{"n_layer": 10, "d_model": 512, "n_head": 4, "n_kv_head": 4, "head_dim": 128, "d_mlp": 1344, "vocab_size": 32768, "activation": "swiglu", "norm": "rmsnorm", "norm_place": "pre", "norm_eps": 1e-05, "positions": "rope", "rope_base": 500000.0, "rope_fraction": 0.75, "qk_norm": false, "attn_scale": 0.0884, "bias": "none", "tie_embeddings": false, "parallel_block": false, "init": "trunc", "init_std_qkv": 0.0284, "init_std_o": 0.00635, "init_std_up": 0.0284, "init_std_down": 0.00392, "optimizer": "muon", "lr": 0.0118, "beta1": 0.95, "weight_decay": 0.0075, "lr_head": 0.00744, "warmup_steps": 200, "schedule": "wsd", "decay_fraction": 0.658, "decay_shape": "linear", "final_lr_fraction": 0.1, "batch_tokens": 131072, "seq_len": 2048, "doc_mask": true, "train_tokens": 1533000000, "steps": 11696, "dataset": "wikipedia_en"}
Each number is 50 + 10 x the weight over its row's rms, rounded and kept within 0 to 99. Layers, rows and columns count from 0. The size before them is the row's rms in percent of the matrix's.

# layer 2 attention query, 512x512, rms 0.124, rows 0-54, columns 0-63
089:56 48 52 73 49 47 34 55 40 27 47 57 35 48 55 32 52 45 44 65 58 45 51 46 53 77 46 44 31 50 46 56 45 52 34 36 49 39 58 52 54 52 36 39 50 60 66 68 35 47 70 54 43 53 66 70 56 45 36 46 52 47 48 36
082:29 50 31 51 56 44 44 52 55 29 59 19 66 58 49 53 46 54 60 40 53 60 50 51 50 66 37 56 36 23 52 67 66 18 45 49 57 36 43 45 27 42 58 46 38 66 60 58 35 51 45 39 26 41 53 40 40 45 56 64 41 59 59 37
080:46 58 39 55 40 47 50 52 55 54 55 36 47 31 53 42 39 57 41 45 60 46 33 71 57 58 46 45 67 48 43 31 35 45 43 65 56 42 30 49 66 47 52 51 54 38 59 45 67 44 49 51 66 62 49 36 54 61 41 49 53 48 49 65
083:65 44 69 73 57 50 38 46 50 44 57 46 50 47 41 33 62 58 45 67 61 62 40 58 59 60 56 42 43 54 65 55 49 52 33 48 67 44 52 66 44 35 37 41 43 34 47 77 46 56 56 53 48 54 53 51 45 50 42 53 44 50 55 41
081:72 45 56 53 43 52 46 51 40 49 58 51 39 28 50 43 45 54 40 47 53 63 54 32 49 47 34 67 57 45 40 38 49 56 50 43 32 63 36 46 62 51 34 39 51 50 50 59 68 54 55 50 60 51 53 33 45 56 58 61 56 47 38 45
078:47 57 61 47 30 49 48 48 60 49 62 37 42 40 52 70 50 47 48 45 39 62 66 45 58 63 49 61 56 43 60 39 52 53 67 41 62 45 76 54 60 63 60 53 65 46 49 38 51 48 58 46 44 43 62 61 56 37 63 44 55 55 38 58
075:49 46 68 42 37 40 53 42 53 37 51 45 31 60 44 49 54 54 54 42 35 29 49 53 38 67 59 49 51 47 45 59 48 55 49 46 61 19 62 35 42 52 61 37 42 39 59 47 57 48 31 49 33 55 46 62 51 35 48 54 61 42 57 52
092:41 58 52 53 70 39 46 41 44 41 65 39 44 53 56 50 42 50 46 21 63 59 38 48 70 44 50 60 59 30 49 49 37 48 27 58 43 59 52 53 34 44 67 37 51 57 49 57 75 59 30 56 56 48 61 42 34 50 49 66 43 36 37 71
089:50 49 39 68 47 31 44 70 44 45 48 60 61 70 57 49 41 48 59 63 53 57 42 40 35 42 40 45 43 44 50 24 43 48 47 45 51 54 45 46 49 47 54 66 56 55 38 43 50 48 55 43 68 38 50 34 28 53 65 52 45 50 62 40
080:51 55 38 58 43 38 45 60 35 55 40 43 54 54 47 44 47 32 56 54 58 56 50 47 60 46 62 64 56 39 65 52 64 43 46 55 56 46 46 64 56 59 40 41 51 53 59 29 68 52 59 56 52 45 53 51 43 42 36 55 52 40 51 54
083:55 45 59 42 51 55 51 55 68 42 49 46 60 51 33 56 39 46 54 50 25 50 62 47 46 39 50 40 52 57 49 57 63 57 51 50 64 44 42 35 52 53 65 56 28 55 41 50 54 60 30 58 64 36 49 53 56 40 50 58 27 37 51 49
087:56 63 56 36 53 48 52 45 66 62 55 61 58 45 23 55 59 52 41 51 32 58 54 35 25 45 64 57 50 45 64 46 31 52 56 37 36 40 69 30 72 48 62 40 40 63 55 35 45 61 45 52 33 59 62 51 49 46 47 49 57 49 62 66
076:65 46 42 48 53 41 61 33 45 66 40 56 51 34 37 72 62 74 54 58 40 56 47 41 51 52 24 51 57 57 44 51 47 55 54 35 38 51 66 48 50 54 51 41 62 65 71 56 65 43 40 49 41 53 54 35 61 57 59 68 54 57 42 49
079:38 66 56 64 46 51 40 54 56 54 68 63 30 59 42 46 61 39 63 34 36 59 60 37 55 60 42 45 59 48 58 42 63 55 47 48 62 49 52 57 34 55 60 41 57 45 49 50 36 66 32 62 42 66 54 59 41 28 46 54 46 45 56 41
080:39 40 50 37 58 43 51 37 47 54 44 47 34 51 32 51 33 61 73 50 40 42 52 46 43 55 49 59 50 45 44 52 46 53 38 38 60 41 79 56 52 40 52 46 48 54 56 37 55 54 45 48 46 47 46 69 33 48 59 34 51 58 53 64
083:58 49 59 52 40 46 69 37 69 39 59 40 65 47 39 42 51 56 65 37 56 57 48 58 61 42 49 56 58 47 48 47 38 56 41 39 49 57 63 44 65 45 59 47 53 43 46 52 62 65 56 52 57 56 55 55 58 76 50 70 50 52 20 56
079:57 45 64 43 38 35 57 49 62 34 63 46 47 54 45 54 30 48 52 48 39 48 47 61 50 48 77 47 53 60 59 49 58 41 48 48 54 54 66 45 50 41 62 48 47 45 44 47 55 41 41 45 56 54 27 62 36 43 32 42 56 53 57 51
079:55 64 54 44 40 55 44 64 59 51 51 37 61 47 45 52 52 45 55 44 48 51 50 58 50 44 49 37 48 64 48 47 48 49 64 48 40 47 68 53 76 57 43 73 55 44 62 56 46 40 65 48 50 48 61 63 39 49 34 42 73 44 50 42
085:28 43 46 45 33 56 40 53 63 51 55 42 48 48 56 50 44 38 42 36 25 53 51 39 76 59 54 36 47 46 54 34 54 44 43 58 72 49 57 50 71 43 60 44 54 53 56 45 58 57 48 51 65 55 56 72 41 41 49 54 35 60 48 39
086:59 60 57 73 57 69 49 55 57 45 54 49 50 58 67 40 43 44 50 60 29 37 42 61 51 35 57 50 58 58 58 47 54 58 54 51 50 33 44 41 44 40 46 56 44 68 45 61 50 55 48 67 50 41 56 44 50 56 49 52 51 58 53 64
083:66 53 42 49 40 49 50 44 54 55 49 51 47 50 50 78 49 52 56 39 47 53 76 34 46 48 51 55 56 60 42 37 42 62 48 50 55 47 49 45 36 55 53 60 51 51 34 52 47 44 31 42 52 70 71 48 39 49 44 55 51 50 42 60
080:27 58 39 50 45 42 45 33 43 46 39 27 48 56 69 34 49 59 42 54 40 47 44 46 60 60 66 55 48 37 60 44 59 47 53 46 41 51 31 53 58 49 62 46 67 57 31 52 64 60 52 58 33 44 55 48 26 50 40 38 71 48 40 45
085:61 59 54 60 51 55 53 54 60 50 52 51 71 57 35 51 34 36 50 63 60 67 45 51 65 40 59 55 39 54 49 69 65 51 56 46 42 51 44 56 58 46 64 48 32 46 56 50 36 69 59 37 56 28 56 55 50 38 51 67 51 48 30 56
077:47 37 43 47 50 47 41 33 64 62 36 44 43 44 54 51 52 59 58 29 30 57 54 60 56 45 37 38 56 46 51 56 49 43 58 54 55 57 64 50 54 46 32 51 41 35 38 55 70 59 62 63 49 49 47 49 79 58 55 52 58 55 57 76
079:44 51 56 37 27 36 65 59 56 59 48 47 56 46 33 42 48 60 53 48 61 46 52 36 43 64 53 62 40 44 53 59 38 47 54 39 47 67 58 49 59 64 56 55 40 57 62 49 57 69 52 33 71 53 52 44 34 47 51 40 52 51 57 61
080:46 59 32 53 43 39 47 47 56 42 46 50 44 69 46 38 39 48 45 53 35 40 50 64 58 36 52 41 50 29 46 43 56 53 66 49 56 45 51 29 61 61 46 39 63 39 36 48 54 64 61 64 65 47 48 63 57 47 44 42 53 46 54 57
080:44 60 37 38 43 42 68 53 49 45 47 56 67 65 63 52 47 52 36 55 54 42 25 53 36 54 41 47 34 49 43 42 54 43 33 38 41 41 58 40 35 59 61 38 57 48 36 53 38 41 56 57 54 46 33 52 49 71 40 51 54 48 55 61
080:64 53 66 52 51 46 45 60 42 41 62 49 50 38 59 43 63 56 49 39 58 58 61 45 54 28 58 54 41 58 47 47 48 52 53 56 74 59 50 59 52 40 81 33 44 61 20 52 49 58 46 53 71 57 63 47 46 36 33 35 43 70 56 37
082:39 57 59 58 48 52 36 44 51 33 53 72 57 39 22 40 48 71 32 49 59 55 38 45 46 42 53 58 55 47 50 34 21 63 49 44 42 45 60 40 59 52 47 63 43 53 61 45 47 53 16 77 53 57 54 55 50 50 63 35 56 56 58 45
082:36 59 47 57 29 54 50 52 53 52 41 62 48 55 51 38 45 58 58 38 63 42 52 43 53 38 37 42 32 52 47 48 48 43 65 39 50 44 45 52 36 58 49 69 42 41 51 39 45 61 58 55 33 47 43 40 46 47 30 62 31 53 61 53
080:58 48 35 40 65 52 40 41 60 47 45 48 63 44 44 32 41 55 63 63 61 46 70 29 39 48 48 46 62 34 49 47 52 59 59 46 52 57 52 51 54 59 41 46 51 45 50 38 46 53 49 50 33 50 44 40 51 56 61 58 52 43 42 34
079:46 59 22 55 33 38 42 48 25 48 52 56 69 39 65 53 56 53 29 46 42 62 49 49 55 52 61 44 44 37 47 61 55 35 38 38 58 49 40 33 45 52 43 55 49 70 70 57 61 56 37 42 41 45 54 59 67 51 34 44 49 62 42 70
080:42 63 55 67 25 48 46 52 50 40 56 32 50 43 67 63 59 67 44 27 58 35 49 75 49 56 34 56 34 49 48 52 48 60 42 68 56 42 38 49 40 44 70 35 59 43 34 46 66 40 51 40 44 54 57 55 43 50 48 35 41 62 46 64
079:44 64 52 55 42 52 56 57 74 56 55 58 60 48 40 60 53 45 67 57 54 58 60 47 57 53 45 47 49 51 46 55 69 42 44 63 57 56 45 50 63 48 53 51 46 44 47 36 55 48 38 58 42 57 62 45 40 49 80 48 54 30 55 45
086:52 47 48 53 53 51 57 45 47 49 50 41 42 52 53 59 57 64 64 39 50 55 45 71 54 56 41 63 63 49 55 34 66 54 36 53 85 49 50 52 55 57 45 45 54 48 52 53 42 55 39 41 54 63 57 45 44 44 53 59 39 40 36 49
081:60 59 25 43 62 59 48 59 52 49 61 67 46 53 42 54 59 36 54 50 58 48 52 39 60 50 33 45 34 51 49 32 52 39 51 57 39 54 49 62 44 27 43 61 53 54 77 53 34 47 59 49 68 52 41 76 59 52 50 52 47 52 50 46
080:44 51 48 56 58 64 74 45 53 48 40 53 38 36 65 50 53 39 73 52 72 47 55 53 32 48 69 47 43 66 59 56 47 63 36 56 59 39 60 32 55 55 41 38 61 51 58 54 69 59 43 38 63 52 35 46 55 50 63 60 51 54 53 81
080:42 52 38 43 51 51 59 73 36 55 47 53 51 51 40 65 50 49 56 55 65 53 47 63 58 50 59 40 59 60 42 63 57 36 55 29 34 58 45 48 50 59 45 47 55 52 46 57 51 24 49 60 53 33 38 52 43 57 45 34 55 42 45 51
082:58 59 61 72 52 27 50 50 61 37 37 49 42 60 57 57 66 47 55 70 60 64 60 54 43 54 49 53 60 72 52 57 52 74 47 47 33 55 57 51 51 48 41 41 44 53 49 49 52 48 42 55 47 45 55 52 47 40 64 44 35 43 36 73
079:58 40 55 39 47 48 49 53 52 51 55 44 45 48 49 50 44 62 43 38 37 43 29 50 45 32 47 64 59 52 60 59 52 50 38 46 46 41 46 41 61 62 44 50 38 49 51 41 52 61 42 53 51 46 53 35 49 57 62 66 65 54 44 41
083:47 54 67 21 73 58 63 61 68 35 42 40 51 48 58 65 49 49 48 60 47 44 61 41 45 50 47 57 46 43 52 57 51 63 66 36 35 53 61 41 53 54 41 36 52 44 55 44 50 66 50 58 42 54 45 57 65 62 45 61 58 67 47 41
087:56 46 66 39 29 47 34 52 49 48 53 68 61 60 45 47 47 57 57 66 43 55 18 66 50 36 53 37 61 66 61 53 36 74 63 49 54 50 63 57 52 65 35 68 38 35 49 46 47 52 42 63 44 48 53 39 50 35 42 57 43 43 48 53
079:63 54 42 46 37 52 53 49 50 61 34 65 57 47 52 48 49 42 64 49 55 42 54 44 48 60 47 60 40 32 37 56 60 58 31 52 68 36 60 58 57 60 48 59 39 42 39 38 66 51 67 42 56 43 48 50 43 59 42 57 63 35 33 52
083:35 47 62 52 63 51 63 58 53 59 47 54 41 39 67 53 39 47 56 57 49 63 50 46 39 41 47 57 51 42 44 34 50 39 56 52 34 46 40 64 43 46 76 53 34 64 60 46 35 62 51 57 38 37 42 49 47 54 38 40 44 55 60 26
089:53 58 45 64 68 52 51 44 41 30 47 46 61 48 37 41 41 46 53 35 63 33 61 61 71 51 44 54 28 50 41 37 56 69 56 47 47 48 37 48 39 57 50 39 44 38 51 50 50 40 55 47 53 26 48 51 50 54 34 69 40 60 54 48
081:43 37 55 55 48 57 41 53 56 34 62 74 54 46 44 48 49 58 22 47 48 42 44 50 52 28 49 45 33 36 48 57 43 63 49 82 38 49 31 48 59 38 66 68 50 35 64 54 50 63 38 25 42 55 46 42 45 46 44 54 43 38 40 55
081:55 48 51 48 55 42 44 66 51 56 55 63 40 49 47 32 34 40 51 54 46 63 67 56 41 54 49 53 61 41 49 24 55 50 56 41 46 25 59 50 45 56 63 57 49 47 59 70 53 61 48 46 51 68 54 51 39 60 40 58 59 52 51 46
082:45 46 44 50 54 62 76 57 49 50 57 51 64 49 52 44 49 51 53 54 42 34 41 45 54 46 44 65 36 46 47 31 51 44 45 51 75 76 10 73 68 64 51 37 48 55 56 41 32 44 47 46 45 48 52 34 59 56 37 54 50 47 38 39
081:48 61 46 40 63 50 58 51 51 52 48 52 30 62 61 47 37 56 47 47 53 37 47 61 47 39 51 60 49 55 34 44 70 52 30 49 51 53 60 54 48 42 47 45 60 49 46 57 42 54 37 46 65 57 29 28 39 65 47 35 45 52 46 76
083:63 57 53 71 58 55 48 40 67 57 45 52 53 40 48 64 49 55 60 52 46 59 39 50 50 35 45 27 50 67 48 45 42 56 39 37 65 44 48 51 54 63 44 58 52 37 47 70 69 57 30 57 42 46 43 50 55 64 68 46 62 51 31 65
080:40 54 61 46 64 43 54 64 58 46 38 47 56 47 43 55 48 36 47 46 53 45 43 53 54 52 63 45 56 41 58 31 68 61 57 49 55 63 38 55 49 60 39 66 52 60 55 49 34 79 62 48 60 63 49 31 63 46 40 36 36 49 54 53
087:41 51 64 46 41 70 48 41 39 52 52 50 41 26 57 71 52 55 61 44 42 39 40 64 56 58 56 42 47 53 60 26 44 50 56 46 53 44 80 69 42 38 41 53 46 51 61 57 47 48 45 41 64 32 38 68 39 46 77 25 75 62 51 64
089:46 48 40 38 53 49 55 25 41 55 67 34 50 31 51 43 29 25 58 57 49 33 42 39 45 47 44 53 30 37 58 44 50 52 16 46 42 50 36 32 56 44 47 62 33 48 55 25 42 35 59 56 53 55 44 87 48 56 46 32 48 45 51 51
085:38 58 41 47 47 46 42 60 44 62 41 45 65 51 36 29 55 58 44 56 54 53 47 38 50 48 45 53 43 15 74 48 50 48 56 45 55 58 57 45 48 63 47 56 49 43 33 51 48 60 52 55 55 40 50 41 49 65 44 39 49 41 69 40
082:54 54 61 55 41 59 42 42 48 58 66 51 50 42 50 43 70 51 48 42 39 50 53 57 37 69 54 54 57 38 55 41 48 62 51 44 47 72 59 49 72 50 51 48 55 58 53 43 44 70 26 38 61 46 46 63 40 56 68 50 60 34 40 36
# layer 2 attention key, 512x512, rms 0.126, rows 0-53, columns 0-63
079:54 59 46 31 56 58 52 41 45 45 57 58 43 43 46 55 48 59 58 50 48 51 44 41 58 37 48 56 53 57 47 43 49 53 36 62 38 65 58 70 48 63 60 49 54 42 43 39 51 50 46 38 27 47 37 60 55 36 44 46 46 46 40 41
079:43 50 47 56 51 35 50 29 38 33 53 52 36 42 50 63 38 45 67 43 45 58 54 40 50 39 46 37 26 45 55 47 44 44 45 45 61 49 43 59 38 42 66 39 54 49 56 40 46 39 48 72 39 49 57 57 63 44 47 42 59 41 43 53
066:46 68 53 51 48 33 42 40 33 36 46 34 47 53 29 59 29 51 63 42 41 64 61 47 32 57 41 48 40 60 23 48 46 59 47 62 57 52 39 57 45 51 60 44 58 55 51 52 48 56 54 49 56 51 65 48 40 56 55 48 52 38 49 58
082:58 39 54 57 41 61 49 39 61 52 69 61 38 56 50 50 56 60 48 53 42 39 42 70 42 60 43 29 44 54 56 43 49 52 42 42 47 39 43 69 46 60 46 54 54 40 42 42 47 30 54 63 63 53 54 45 68 45 51 43 62 49 55 66
075:32 58 54 38 58 61 48 64 46 60 51 46 59 61 65 48 53 58 52 56 52 39 36 63 34 59 45 59 50 51 63 70 38 43 37 57 60 26 47 60 46 35 41 67 43 46 50 66 46 63 66 45 60 69 60 59 44 46 30 51 46 50 53 52
085:49 40 49 49 44 59 47 59 62 51 64 50 56 52 31 40 60 44 39 54 46 55 53 52 47 31 47 70 54 36 48 56 44 55 57 41 59 62 64 31 66 48 51 53 37 39 52 63 56 53 57 18 61 46 30 48 43 68 55 31 52 47 59 46
085:53 54 54 51 48 67 40 41 50 58 58 56 53 49 42 61 62 48 55 68 36 55 51 53 32 41 52 51 59 56 48 59 43 56 47 55 29 50 49 73 54 43 34 61 58 35 55 48 43 63 53 45 46 59 52 70 63 29 41 47 43 65 65 67
078:53 55 52 44 58 40 49 57 54 57 45 40 58 52 51 53 51 43 45 67 50 48 62 40 50 54 55 45 58 59 54 50 65 58 58 47 73 55 44 40 69 33 57 50 51 56 49 57 52 44 49 35 63 43 48 61 47 39 51 29 47 52 52 43
077:55 56 42 51 49 56 62 31 44 43 71 28 50 39 44 66 53 46 37 43 33 48 56 51 62 47 61 54 24 40 50 60 33 52 56 57 34 63 54 40 36 58 61 41 44 41 46 42 47 49 61 56 43 66 43 65 48 57 65 61 52 59 37 54
081:62 43 50 52 51 50 59 52 54 48 52 54 62 73 52 40 41 71 51 52 77 51 60 52 57 48 59 45 61 51 33 43 51 51 53 60 43 52 44 42 50 44 50 55 43 64 49 39 43 57 60 51 65 46 54 32 38 54 51 39 51 51 37 43
084:56 49 57 54 30 51 54 46 38 48 60 49 29 60 53 51 44 47 42 44 47 59 53 58 58 65 43 51 45 49 44 55 41 52 55 47 47 50 43 55 48 46 29 51 64 41 58 39 74 24 72 63 68 63 51 28 28 59 47 48 41 65 49 37
086:63 26 56 52 41 44 45 61 52 64 65 57 24 51 44 46 60 56 51 54 67 39 45 70 44 50 30 38 52 68 34 55 47 65 46 45 62 48 44 47 59 42 27 54 50 33 50 71 29 47 65 35 65 54 59 46 66 58 49 39 46 59 32 38
074:41 40 66 35 41 80 46 49 65 54 50 44 50 50 60 37 36 51 46 43 65 30 60 64 53 56 53 39 58 44 47 50 58 42 55 52 53 36 46 59 37 46 49 41 51 42 53 46 45 65 45 54 65 45 32 63 57 38 40 51 56 58 51 69
086:52 52 44 36 35 65 63 59 53 51 49 52 53 49 52 59 56 47 44 48 38 27 38 70 54 35 54 56 51 43 55 48 51 42 45 54 42 39 40 59 45 49 27 50 46 52 48 41 60 58 60 36 61 37 60 49 47 74 39 42 51 54 52 44
088:54 30 48 47 43 63 33 56 54 51 43 43 56 55 53 62 71 38 57 51 62 46 53 57 39 41 62 54 63 51 55 51 40 63 43 39 41 52 47 69 56 37 54 57 69 41 50 67 64 49 49 40 54 68 39 45 54 45 52 44 45 45 58 28
077:59 51 44 45 48 56 45 30 33 43 44 43 63 58 67 45 49 67 41 70 37 53 43 47 54 42 50 44 65 48 58 62 51 52 39 69 52 61 35 49 56 64 65 71 55 50 55 58 46 39 40 60 59 57 59 45 30 38 67 28 43 32 51 39
085:65 57 50 64 42 50 56 59 52 65 49 39 45 53 54 54 35 50 47 61 49 43 44 51 57 39 48 36 69 43 57 54 49 62 65 51 43 40 59 45 61 48 37 56 47 62 50 62 43 51 51 68 46 33 55 57 37 37 64 52 53 60 63 53
083:56 38 47 58 30 56 49 39 55 38 53 35 35 52 40 52 60 54 65 64 57 42 45 56 26 42 53 46 59 38 53 51 45 45 57 53 58 43 55 46 19 47 38 33 64 40 51 41 38 44 44 59 33 46 35 67 56 53 49 36 52 62 50 42
083:58 46 65 41 50 47 51 46 60 53 38 35 38 43 36 43 34 50 54 45 47 37 63 49 43 63 55 76 59 49 42 58 46 46 50 39 31 44 58 43 43 49 34 45 46 45 45 49 60 62 55 53 65 47 41 41 52 63 44 51 51 44 45 55
088:51 62 52 41 48 42 41 52 42 58 58 38 43 42 63 60 50 56 43 47 46 47 49 55 45 42 62 34 30 45 34 45 59 45 56 48 47 57 45 67 57 54 60 48 57 35 67 45 35 52 69 58 45 54 39 58 44 40 37 49 40 51 40 63
080:42 55 64 42 35 56 54 53 44 66 46 61 43 60 55 50 81 52 60 35 56 55 45 42 32 48 45 61 57 58 63 53 40 44 51 45 50 57 51 57 59 39 40 61 62 49 51 46 40 71 66 49 37 55 57 50 53 63 49 64 50 38 45 52
086:46 50 50 38 52 39 54 56 34 66 29 44 58 37 44 57 46 44 52 52 33 49 45 38 54 47 55 55 41 52 58 36 54 65 27 60 65 62 38 52 44 47 51 51 37 41 52 44 62 49 63 42 50 41 60 57 61 43 56 47 20 39 47 50
090:61 48 56 47 69 69 44 49 41 42 51 44 38 47 48 59 57 61 51 41 56 44 68 57 39 51 56 49 60 40 60 60 41 31 63 60 51 53 51 60 37 40 55 58 63 45 52 53 51 42 52 61 48 66 65 65 43 46 51 55 51 61 67 65
078:59 54 61 51 56 48 42 51 56 48 57 50 41 71 41 45 41 56 35 64 56 37 55 66 54 65 58 63 55 44 54 52 60 40 56 51 46 42 39 57 61 66 61 63 61 63 46 64 30 59 48 45 61 41 46 52 45 26 49 51 47 49 54 61
083:69 69 49 47 57 73 28 42 53 46 51 52 58 55 52 44 27 59 50 45 38 57 61 34 61 62 56 53 38 37 62 29 46 58 46 61 57 53 49 44 27 72 38 41 59 46 54 48 53 41 57 51 32 51 53 51 50 64 37 54 40 41 37 38
087:48 41 66 40 58 54 36 59 52 52 38 71 57 45 38 52 51 48 47 61 51 31 63 36 47 53 27 43 54 58 53 57 45 49 48 41 59 62 50 53 44 42 50 53 41 52 63 46 46 43 31 70 56 52 57 33 34 64 45 73 44 48 42 47
091:53 54 48 55 45 51 31 40 44 52 57 50 47 34 42 34 47 34 52 42 52 49 52 40 69 60 72 65 31 49 47 51 44 59 46 39 64 65 36 45 58 52 42 42 66 47 66 44 77 47 67 37 57 41 51 34 39 40 53 42 60 27 44 48
082:26 31 45 46 52 49 60 39 61 49 38 55 55 52 62 55 40 50 49 63 49 54 34 52 42 65 43 54 43 45 51 48 33 46 49 26 40 41 47 50 69 50 36 56 54 34 44 53 40 54 41 42 33 45 39 73 38 49 43 52 52 47 59 45
085:63 57 63 67 49 42 47 54 52 63 60 61 50 56 51 36 56 57 66 63 41 32 63 45 58 56 48 54 40 70 45 42 41 49 45 48 32 51 52 71 60 62 42 45 50 40 39 58 46 41 56 42 54 63 42 62 55 50 41 63 44 51 47 66
087:63 35 51 42 55 72 72 49 48 60 78 38 54 47 33 66 51 48 47 48 57 52 57 54 44 61 61 41 70 46 47 83 45 40 34 46 51 44 56 53 59 52 44 50 42 58 42 53 57 52 40 48 54 48 40 57 51 51 57 46 49 62 40 52
087:50 51 55 49 60 36 72 54 26 34 30 57 59 46 69 60 60 45 39 57 45 48 44 39 58 77 57 55 31 31 57 64 63 50 24 57 55 61 31 41 58 41 45 35 34 46 60 52 71 57 60 46 57 38 40 44 49 46 33 27 51 50 49 58
084:48 31 55 52 61 58 63 54 61 44 38 47 50 60 36 43 42 54 62 43 72 37 52 52 49 44 38 37 72 74 64 44 73 42 40 54 62 47 47 63 50 55 60 56 62 55 47 40 48 54 69 48 43 30 48 49 56 48 54 46 61 41 56 53
081:50 46 30 68 41 44 66 46 42 54 43 53 46 60 56 49 57 47 50 61 39 53 43 38 49 59 43 60 41 45 54 48 51 57 56 47 39 58 39 56 52 56 53 58 43 54 46 42 41 43 58 54 33 44 48 39 49 41 51 52 65 54 43 39
088:61 41 50 41 41 52 37 62 51 58 65 52 44 61 45 67 41 49 56 50 44 40 62 58 37 37 36 49 41 44 44 56 55 63 62 40 43 35 51 64 39 58 49 45 54 43 39 74 45 54 40 56 68 51 52 38 47 66 62 59 63 69 61 52
087:61 58 47 42 29 54 50 54 45 31 50 56 53 46 46 55 58 63 45 62 45 47 80 54 42 57 47 50 50 50 57 61 54 45 63 63 34 43 53 59 49 53 65 33 51 62 44 58 57 34 49 58 47 49 59 53 42 52 51 52 77 50 55 58
088:44 52 52 48 50 61 53 51 49 60 49 59 51 43 62 33 64 62 53 39 54 37 50 70 56 38 53 50 53 43 56 62 64 47 68 57 57 45 41 50 51 48 49 58 62 63 58 60 52 68 50 46 45 38 39 38 39 58 63 45 48 43 57 37
087:45 35 55 52 52 15 46 53 44 41 49 48 60 54 39 67 39 48 41 61 49 56 41 47 67 47 46 72 59 59 41 65 43 54 65 41 34 57 41 59 70 45 60 31 53 47 49 42 49 48 62 64 43 33 56 46 56 39 55 51 62 35 52 40
085:44 50 61 50 49 56 43 47 45 49 44 51 50 56 72 43 62 59 50 67 43 52 40 63 37 38 51 41 44 41 43 30 44 33 40 69 45 50 43 39 57 68 35 48 51 57 43 42 38 63 45 50 39 56 50 60 48 48 53 67 49 39 51 39
084:45 49 40 46 53 50 49 44 47 72 36 41 47 53 57 45 42 51 54 62 42 64 44 44 66 38 69 47 34 49 56 38 69 56 46 60 56 28 59 49 64 51 50 59 54 46 47 54 64 45 46 52 49 69 75 48 45 53 39 55 48 42 49 48
095:57 51 52 38 48 55 65 68 38 42 34 39 55 57 63 52 60 42 44 47 57 41 51 44 55 48 60 55 57 57 50 52 38 61 54 53 58 54 39 36 52 44 54 46 56 43 60 52 50 57 64 52 60 30 58 44 54 30 42 44 57 37 50 55
083:38 42 68 52 32 62 33 46 46 74 52 48 49 53 46 46 48 58 56 58 54 41 41 38 56 46 69 39 44 52 48 48 44 45 21 59 40 51 42 64 53 55 53 55 64 58 36 42 44 57 52 48 65 56 51 52 50 63 56 45 38 38 58 61
082:53 66 51 59 65 43 53 40 50 68 49 48 52 54 63 34 36 40 54 28 53 55 57 33 72 47 64 55 51 49 46 59 42 49 49 38 57 41 58 42 59 43 49 45 63 56 55 48 55 56 49 36 56 51 65 46 47 61 65 41 68 36 39 50
084:32 62 34 51 68 44 48 45 21 46 49 37 28 43 77 56 49 59 45 60 52 53 40 54 57 40 50 41 53 42 54 52 56 41 36 73 44 49 49 40 39 41 58 42 46 47 58 41 60 64 47 46 49 45 55 44 69 41 46 54 45 57 58 50
084:56 52 50 52 22 59 47 43 82 53 60 44 54 61 53 35 63 45 38 50 48 35 54 56 62 48 60 48 58 54 52 69 46 30 63 60 66 44 49 49 49 30 54 54 59 59 39 60 46 42 53 53 58 55 51 46 51 48 44 51 59 49 52 63
084:39 38 55 47 40 40 43 34 43 66 49 55 39 46 37 54 42 60 39 58 47 48 43 34 62 32 58 30 59 32 37 41 45 46 44 59 56 48 51 61 54 44 46 61 48 39 56 59 35 75 34 53 52 55 34 53 47 55 37 33 44 38 58 60
083:57 68 39 52 51 64 62 43 69 69 52 41 42 61 63 47 41 36 50 61 30 53 48 56 44 60 50 33 60 66 68 57 56 51 52 43 68 43 54 28 45 56 34 55 58 55 39 56 43 42 61 55 49 48 45 61 50 59 61 40 50 55 61 45
093:45 48 52 38 50 49 49 41 63 51 39 46 69 43 50 42 65 71 59 60 46 43 49 35 46 55 56 40 46 65 66 65 52 41 37 49 58 57 37 25 45 52 49 43 57 59 37 30 54 47 36 63 64 41 52 51 74 49 54 55 36 36 41 47
093:44 48 53 38 38 34 42 28 32 30 47 33 46 50 53 64 53 35 55 50 48 38 47 43 41 51 49 54 53 36 57 63 42 53 53 38 39 38 55 26 60 49 60 34 37 37 46 53 74 37 54 51 58 43 58 50 37 49 49 33 57 24 57 46
080:44 33 52 42 62 33 55 59 48 65 41 32 60 52 49 54 48 39 42 43 38 53 56 53 50 60 44 52 49 37 41 62 37 46 70 71 44 56 48 48 47 54 59 68 35 51 55 45 51 56 31 54 47 56 50 56 43 46 79 60 47 37 49 40
089:42 42 53 54 48 46 48 53 51 57 59 66 58 56 31 43 40 63 49 49 51 53 52 57 35 51 49 66 39 53 31 50 45 53 50 48 60 33 61 39 52 50 43 54 55 50 56 59 44 61 55 57 56 64 56 52 51 42 46 38 53 60 64 41
096:44 34 71 40 59 60 37 41 74 51 48 65 61 53 41 54 44 60 38 44 52 48 47 57 46 40 40 51 60 68 63 67 42 53 63 47 53 33 70 54 52 40 57 52 50 39 60 43 52 43 38 51 31 57 39 45 52 57 50 67 48 52 54 45
102:55 51 55 58 46 33 67 43 51 59 48 44 43 53 67 46 55 56 47 53 47 63 55 31 64 56 45 58 44 42 53 42 45 49 50 59 67 57 43 40 67 61 58 52 52 53 52 46 75 48 41 47 49 50 51 40 41 62 44 54 50 21 47 45
085:40 51 54 57 51 54 45 55 30 35 35 61 50 63 36 51 43 58 43 52 39 44 43 60 73 53 74 60 61 40 38 52 54 52 50 58 40 61 60 61 43 46 45 61 59 37 38 56 66 49 50 58 32 40 52 34 48 51 46 67 54 48 75 56
085:61 48 57 58 61 80 36 47 51 33 41 53 46 63 51 44 46 41 49 52 50 54 42 59 48 40 48 47 65 60 38 55 45 42 42 69 37 48 44 65 48 39 46 47 32 46 46 44 43 50 69 55 47 66 50 56 60 46 39 47 46 58 52 55